Each number is 500 + 50 x the weight over its row's rms, rounded and kept within 0 to 999. Layers, rows and columns count from 0. Numbers have three digits each. The size before them is the row's rms in percent of the matrix's.

# layer 2 MLP up, 192x64, rms 0.197, rows 4-53, columns 0-63
107:527520431653431498576527478474543511412462544525546431508448499474545477509463529456576534441494404496408437504502505446521510535605463500428594477475481449504440535493528500593516560494504543
105:457468473523470580469556554469471495418533453532555507517543546526496520582503551458505518639606505460490547517446452390501595507538464516503477522456550513425422499485441597506524475424437557
112:480499497656519524518500427420506514510593426549515516491510443473491470584503531417511472490464523583543498451567486468473557491499572524499525486476443522487482586529337500507576576456494463
086:480484427470500499494459464581525536508511589452504546512543554560489443475576498386519507462394449507496478634529575552535435489494500471522492518493420484403592529428420492481511526407505476
098:506495428534539469519531489563503484491551504566562537406591489455469493515538443534616514606457510594526502458462510468480470586569460446458633506468540561539511534464439517433550536527435531
121:522518492485500580482510393370470545423531555611556568536513540564457481490545490466518470518488567544512487487545485510506482590413522392489533437527486541519526530497475484521563628520570547
107:476416538521461557480548469482452540417472514493502522500440423582537474485559535530626575509553509440565540509486560416523454519484461429495458484532484562460561506544564488636402522513557491
086:505484445527522515346490536494548480510498516523522490398456527502493466516521594430550502481503402493440490431552494469443416564477480569550501499441436484440504554491396557493396518422481562
095:505503483420387581499483589464528593454571526571459459452463567517525442538506484471538528601585490539448513451493439563522408464521573448489537563468458443562472573509526507482551529445536517
081:489412456444445553459533553490489426475529558649473517564582433555532466550394450468466554500601478540485457569441441488557453476522487458476526538516463485493455509537456516544485532402466464
098:482487507528471481529448522517590450526482563557498472443439501529516426503551495485503571410568529576473480438614506443538462517406514520466585515501480576507402566559541468533434590561566549
088:480489453489489481416496425513461463447499534514532578593524470543488418484532508411558467531450517429378505483534552529511447481547553411485511514582471453508438539489373519558497627489493523
096:459490427545506452591603537527579450438519500494485469545556422503515486544545530525573534395489509447512551475487437521420501531515391471550559511542423441478531527534492572594494540433547433
129:462556472527450509497583508464455540433572529520541524478577510505536486428542576532456471505535458532521423505445516379460499566477523392554462540621479387469560542507484517528570508545564546
105:500482518490361482441550518499473492434501427512492503433575590498544443545468569577532593484531463624438456516409529469499524540502534528477568418540500472535517496553547477533503496383536481
091:414421459533512609577468473429431454465581465533501485505512525527561503564422531499522514486448507544526466572486528611407486520485412519547466536505428522481489530468473377543479530511484596
096:447488523619427536433574546516498552489599440531477434465512519503515457412506509462551462506584537562600481434437555572581509455496458426518467547477513480565540508472468549454555528471587492
119:496472441524455532553513476467605543475540448554487455475622468508462537577494447506524488569523525438525524486536433495461442499498392422518502516466550598471477522477518498562571551571651507
114:582480411506509447431472464507537453455605537560551524480512641537569574532493475430515517437558569533500509487517543485483527437474398516557500554578509525438471508527442421552473536532573489
096:493440450411446470514581446432551533536554456529389422486557449594508454531537491462512571484588531514413485480523539443446532469555428548445497534517504527397485509498412471429473516453539484
126:457509513393474523504451475497488547429546404601477501498614571494499486543450532545466424490618379546453516496526460443480453434568481476428513411505513569504516526491497459450473510504464556
116:487482486477534517470497446447492488425529468564540449468557472480515508573503573495471474397503525500540596465603435491468599650489524406543463512533487544511518509449407449443508583441526503
082:469417574434532535508543417463477489571555500496447522470515494595530502525487528437521447456584457583510462503511480481491401513520528513415525541567404589574534532585441511454438444432493556
106:554610529604414586446457489525536543563574459564512491472501531505589451521557529416504530508569530477497490519545565495473568537599470461505598499498481528558515502532466606419500464465523524
088:343517437426433418588458488494573492439508509498496467438536514511519493492505482434481464404605459581484405488529477521492479490544458517468499537567504536456445572532564448512575506460493436
097:461466363439478512498409558496475540477492443529494517533506542465466545512553538348548484534494552565451467542517461415533498531469435561458452535478448591513464524486604497454416458473516557
095:462427518522449496485492584508456570504455479503548514510449571558586472381548444441590561625557472512473476530393546480439486515513504450541583420548502438513445512457490526491473472495561533
087:558435458530538595544530529472470527520508458525503485612525473413500518513517468547562433526568467494492490501361461526418490480485470401551558554561489517443470482507597504453509634469520466
111:542534471523441482549449461582394457428527498522485539549646569482427448580562489446463466495561532573541478547492487446476478434441555502572535525473526574544550538523563517547520527458498575
092:466401439551411487493518533483476478454600493496476440502448562509514435475558537556385453554525394456483475532507484451418529447554472492573436545478459545549454472454416556439447478481500567
110:463538435530538587477505421596528528453593491520584526529530459464536508524502574446574563532562463494486497586481487522458529521481530422463523494583522587496481423531501556482594562493523376
122:470525426445519518495496465391444516494529465592452505497585614572442431563480494460521570485464434503462507477414563499561534610501529450468527474444499512437451513496433450510527591455495571
089:482417565494494507479552469455528574421425536472460448498510532528467503504509431443497490621520547524527427458451470459495577535486466486549675487502493552499434456465372498493466541551508461
099:456458500459456540476435498538564472504470503527482495430518425577517574543500583403579413541609482539493501554448550369408416455533541467506486462486535484506512538461507454477514463518590451
114:467530507491525488512551454442544546383550524557534421460466444482567485520539574522571545525447496447404545495448503433571498523530493524377526572544501558572510500506496546526561639473525530
092:426506422502538501475465489572468467572588450508518493453599576473507457537567459496546510546422419442464502531447560456452466607465469516486512416449416612430501476522497530462515558521526445
111:537422450456491495511470432428440482442621520594546450483596521483497522567532527510530569480436483546411459454560457438474495530556477454469507483504513588457501607527546448512503472417416515
096:525506533525566493505420488523488482469530583590500495524551544508489483563610465427484443505587557536445524563560461379597542448530458521434490575453543441426524598495536480505480534548538484
089:444535511506539512424554554532499479497518545501547541561625463560539506531457495500547535438493510551504565465408465401423516527451512503540465629601566426495509428441469476556522541523568531
107:555496544468465456489604536565477502467592492525438480602505534476567472464497481415533526453535469534552517568545502384541462463554491431389442483469518576490510499509394524529602544536497469
107:497407460485448496469555520450550614486423478519588523431441559537429521518468494534514489519544511516576485528405437446507430600412527409496480528551552546503442518491484476623484484497498546
091:448530429491406480581409464560508502366478519535572467508469545439455478547446524544493559446478557463460461509532574471470545478521418453587569486490506413464520494475454498493370509468513537
094:461499434471538519476508445592538461482517518482481484547580486561455539512651481509637480391515533505508482479409534564486533485485458490510510522493513505492534465588447416574425542506547594
105:463452507505443589457512453615567434521526422580566565376532515547451529483479584487520541513597408490491458482534529465473522475498583447576517447542527475496561496459452524540446545514454512
096:484498425484468537519458508538449525521526468553453385512502592524405422481518439511493498494491480588468511583435558437514550506494582458575502438546505445513416538521450480583581541506389458
101:504489365517485521518471465546521500488546483558535478534460543494545536605524433424567581570478527575526395544465503525432550510477497482500505515571481486562382495512374470501545502551540571
097:388482555426503487440449434531460592488434416550487558519512506523515576459553499498543488467580551455579506456429628472448468421532487445561465509490529577482535525543505524512494452453537583
102:523521524560534425517479481536507542486468507609435454502534472512494517470537551616574452478561355443472512534429494469452489532555457464474558546439548515571590477485492443419485461528495605
080:561506474577489450418471572537433542528425533481444506546446546566550524458457399502487482558489490508493464517473441407522497498490464582533628587514437490464583538555442461538458501451574459
110:499450510472395450447485501523549587550459414505508440548631628560527495542542520512528483516565485468526455587455568491460522505501571546504550560500427521459520497605431443507515493534510447
# layer 2 MLP down (transposed), 192x64, rms 0.0485, rows 4-53, columns 0-63
109:497427440419579418551534493555480474494469518441475550407448450536520478518551486436476403595502509521543439540586497518466555485482535506606502519388426483461497484520461439601557475517497516
096:530501578497499507466443378471469518454434359515532517595496533553455516554449527548458471486537522493578570523520440454610476585524471506473459490459427479505481432538582490471521444548458568
100:541506507502544435565439533496495461469456478445445575580523492401517509549409400480552500587509496552540429440478474521495477513472386491468510447504432516482557385565417549537496532559555519
090:480537599440560534518473528472417471530520443472421511524487350464535513538483518528504560489446469452493468383443473382493459442472459472390501421491456535581496494503544483479512453547450489
101:495511509550545480547435519507515487484462592495431538456490423453575485474408469541552545553451478528451613358511410514600497447543488489474504413456515489501418435525517414495460462515495484
089:421356443497436506469532414524514437506478455528536483449503456443477477439552477516484609552527515520452520488465501487520491461547554508445421583504488580485471581497463548389450578422531527
107:521436561435514458507556500513465342530541546397494537546454440465568566465520476557516505482519469475474487440442488545560453579521442456504443431470587478556501447566465457478567433554454515
111:518464515540599561526461552454428438493445480381405467490437480400512559485502525496469515485487472447442545499577522589556378512506439497483508544509611437505471496552530564510527437509460500
095:653490562509586493555524533455496490438493531460403556495563468475518399571548444581541508561531554501594524527550434514474472462547513527537473546484484466462408481563509482580497433497477461
110:533540569460574559554518509512527410506428521508537433522482418403535497484463524391409538531475557537565514473475436571503448469513643502436457431490511432482454402520507475472486475476504499
095:620459542386523545498465498449541497534534464496626503569522503481459635468487402551535479457561520460481491504496507483550548498499526471492511511507469445511428472505531501417451397482572402
091:545538541460527441551438529472456491529586399491452550451445503476460479620532498480559436513508607511498471465569449588472486542482560480458522509526541493500595492523486541528433416597402501
088:496484537456423417551416548428479507483567492456471499556517601433507465447476466466456528471448550458528549513578428558571466398504458461516539438446492470564495466491519425558455401585513460
121:428587524474514523591537502457449546607533567557537496468449568460459466507437470503536489511572462435490546548483410495543443499496547585459455444464583456579465494539479460480530388464580483
109:562521462502471548539471475490561490500435499437505601502433478445527518450457550511457600583452538520444567449477456513520472518561482639405563451505543490473488536443591437444565490440487445
093:470540474492430457462429518434458409497547533508493410547507588516414512533527490560356479496463466379542502507529528499512533426538533580432467478388439429477493451460529508505517542490480467
102:473517468546473450447624509463505447576527457504482472520534454475410509468504471573430472523538519376531524471496536558518542496466544478561425460564547453345544435421491474409489483490505504
112:522447506481543458536470582484467552487562457416464541486490551517554541538553464498377478508567595479572518528583442592383498542475535447561540505518517453491538594560520505555487460453468426
105:476528513539475485496498500498527467493520485489401506517446515403418566430453390482485607459482533433520392517434474469502438361445573461483428484455474463519489517479442454500571552567530494
104:489568528479420480484519489420546466449441626510518433531402529602453547469584415510481569549513539512440467516523520500596490488522599503576528473472508454468493542485469536388449488535507534
116:503489438513484433475444501471487470498444537442439538544435384425535518521601475448509514536466493619467424415364541480520562544523493494469602513521495548543519461445423493514476494476525438
109:521535384439470438462458473512490437425450520436450501562502457469479516377578479501464526554462505502527515409471540465570454502589393533400534472473497531546560512447526515553594545518509509
094:496551510472504568588507523421435582495470494457494487582541518411489580484507530559525507507486518529475483445466483610635476510585595438448540559502500598458498569550550458519556518538516523
106:451495484538493469453520426572527549531461516511446436556564522465439566491541505510522474499531401543489496462414454432455528466614542462505449487503468564541508536388495518551427534515621610
087:563485474546482493516537463505415531421443516468395587516361486548574522465503617465506560451453402505513565453547432610565536544515491527545530471486535517543491471496493476474432513524477514
084:565506563500537506503565462429449480438595564496560419493519539518502423576447473549514458374474452469559506513529497429532448454385550580515477478515426515479457452469510548542586531528447466
099:532567504496516568470493534568512571515446493481485589520439497416500434502451422514441553568393467535491466410502454515492421395402498476542467514437467475526473459555532498373503537505513566
099:539578535524538491501580504443547446475451511457555568523466441576524562524548478567535480522537455534564573472514516615419493434472511505467599549420488427464461411508584539435467513499425485
103:479532528553421485464475512499453464467455472588492479545473548503513500420497492552506526534452463440492462496481504473501465472547443563556473464445484360584376446502432449532395473586431586
090:441559463547539516523440546511430480475352549432386561544525512386572498416533476513429520477501476562562447475534453538468442477478522516483472465474541459480460440512470521435518428507468416
109:416557470500523453512437453438485499486458490482469475510442477417566574505556476576560485436502470563424462363545466449419487511546418502422508547580478547457520596460548520490572464522476520
124:487535487473555512553499527519484607450474524466500478534568538553447552493472545464557569479542466497565517463454412516406565504518570489467486517488390442592452624409546549536460455544571516
083:543580490454485513556400481545538483492571502573506507550549483515447428448488514535466510475497470495543549582491506448533437510473487510489351506405476449510438359518557487524442414576523529
111:570464501454403434533401532428574502501572524440498517486467473521507542449488461509517518495477518491530633520490394556587485450491527455496440441445522405480481479387544551501446432542495466
113:584392524494571472489571642445449436510510467470538473520510451470658491511484551505486526568536554580551464516482507499449520494566512460451533473572485482445513566552461536521593530494535496
092:553499475554461484436482606467503418431564466518470487568447574506514500444480454432574605614505493488506484477466497602556486468472502527478440405477464468461544434470499501480447409506501403
111:448430493517462466472521391486558574638562511431616469482560459430490473607539464507550483506502562485430434544530517472483464467456463522500453479580430492468414555453471486488508554468501486
098:458496438587481513490486445479467605528455486448536584433529518412460622558429521531571474526567545616507448501488489488451511475581573515496480578563536460510495568442497533499554489441555507
088:552559488454526528487552477467449457502435488461508506489488542425541467450474480541414528455500579483552536415495479500467459391412524579401472492558598454560514553438576503416440481558437537
099:566543495449459494498499509477539547518435403432492491529454505509423493469530423495478478646540446453527607546526495525593508573560523539426458532490522492425523467488547501469479423423399559
099:578464480477499628478484551448376533565490550495517560444469491491497481590576525594544476428505522505546399534457479483414492470500492549542551481511554448505444577392489468497491504523425492
095:590433625549589522510451514491434472487503553464505434454535500487574444494493532520448425450482553522536517511598521536499456502442509493455526518543591602470468384482526489543533428575455459
096:441527483537492482522581479522514417452490436460445459511453397501517607476585494574446581504477512532443498488506516510508531464549653464628565492467435433506511445478522526494491537445517561
100:448392487602443431498575534501481520485532480458515561470456430480533528472541473414529427488458567483498521541435430593530522381483526464457480498443509492567496510388554497442479511501568422
101:541419504490509529501486469514465491547526492429552473442460472439474463501533494516444534518467504499483574483437404558430509371373514558499398394468475481576465538494570458501532476617494508
098:484438438526450459503554446456486448503470458604513486502414503542509531547496459466531523548491505445463513449463581516460545443393564422507547531493546468472475579417467402440631533427505470
100:516545439517533593508516513499379539498478454430471565540483466487566548437511459501482442534534570573581494576520458469451503564515533605486495456476614481556481481439600574541494421498468479
094:619620479481557506517495513509573616469395587450535547533444495483483513480438486520467534515446473536526590409503489466534540489535489588544418484515415464497467414550494543498526452468486506
085:503415391600424572548498517530476512463540475572519515441530501509501531564553560455570460468519526513475452584513599407512502522542485477583541616500522568497530587446491489551527547447467499
156:539464478500458512527511438461473483534467470491443443524516603531571558517474497510482539553498478513546466515437566465476505563503500618578567543541416573411609467578465414606481553529478462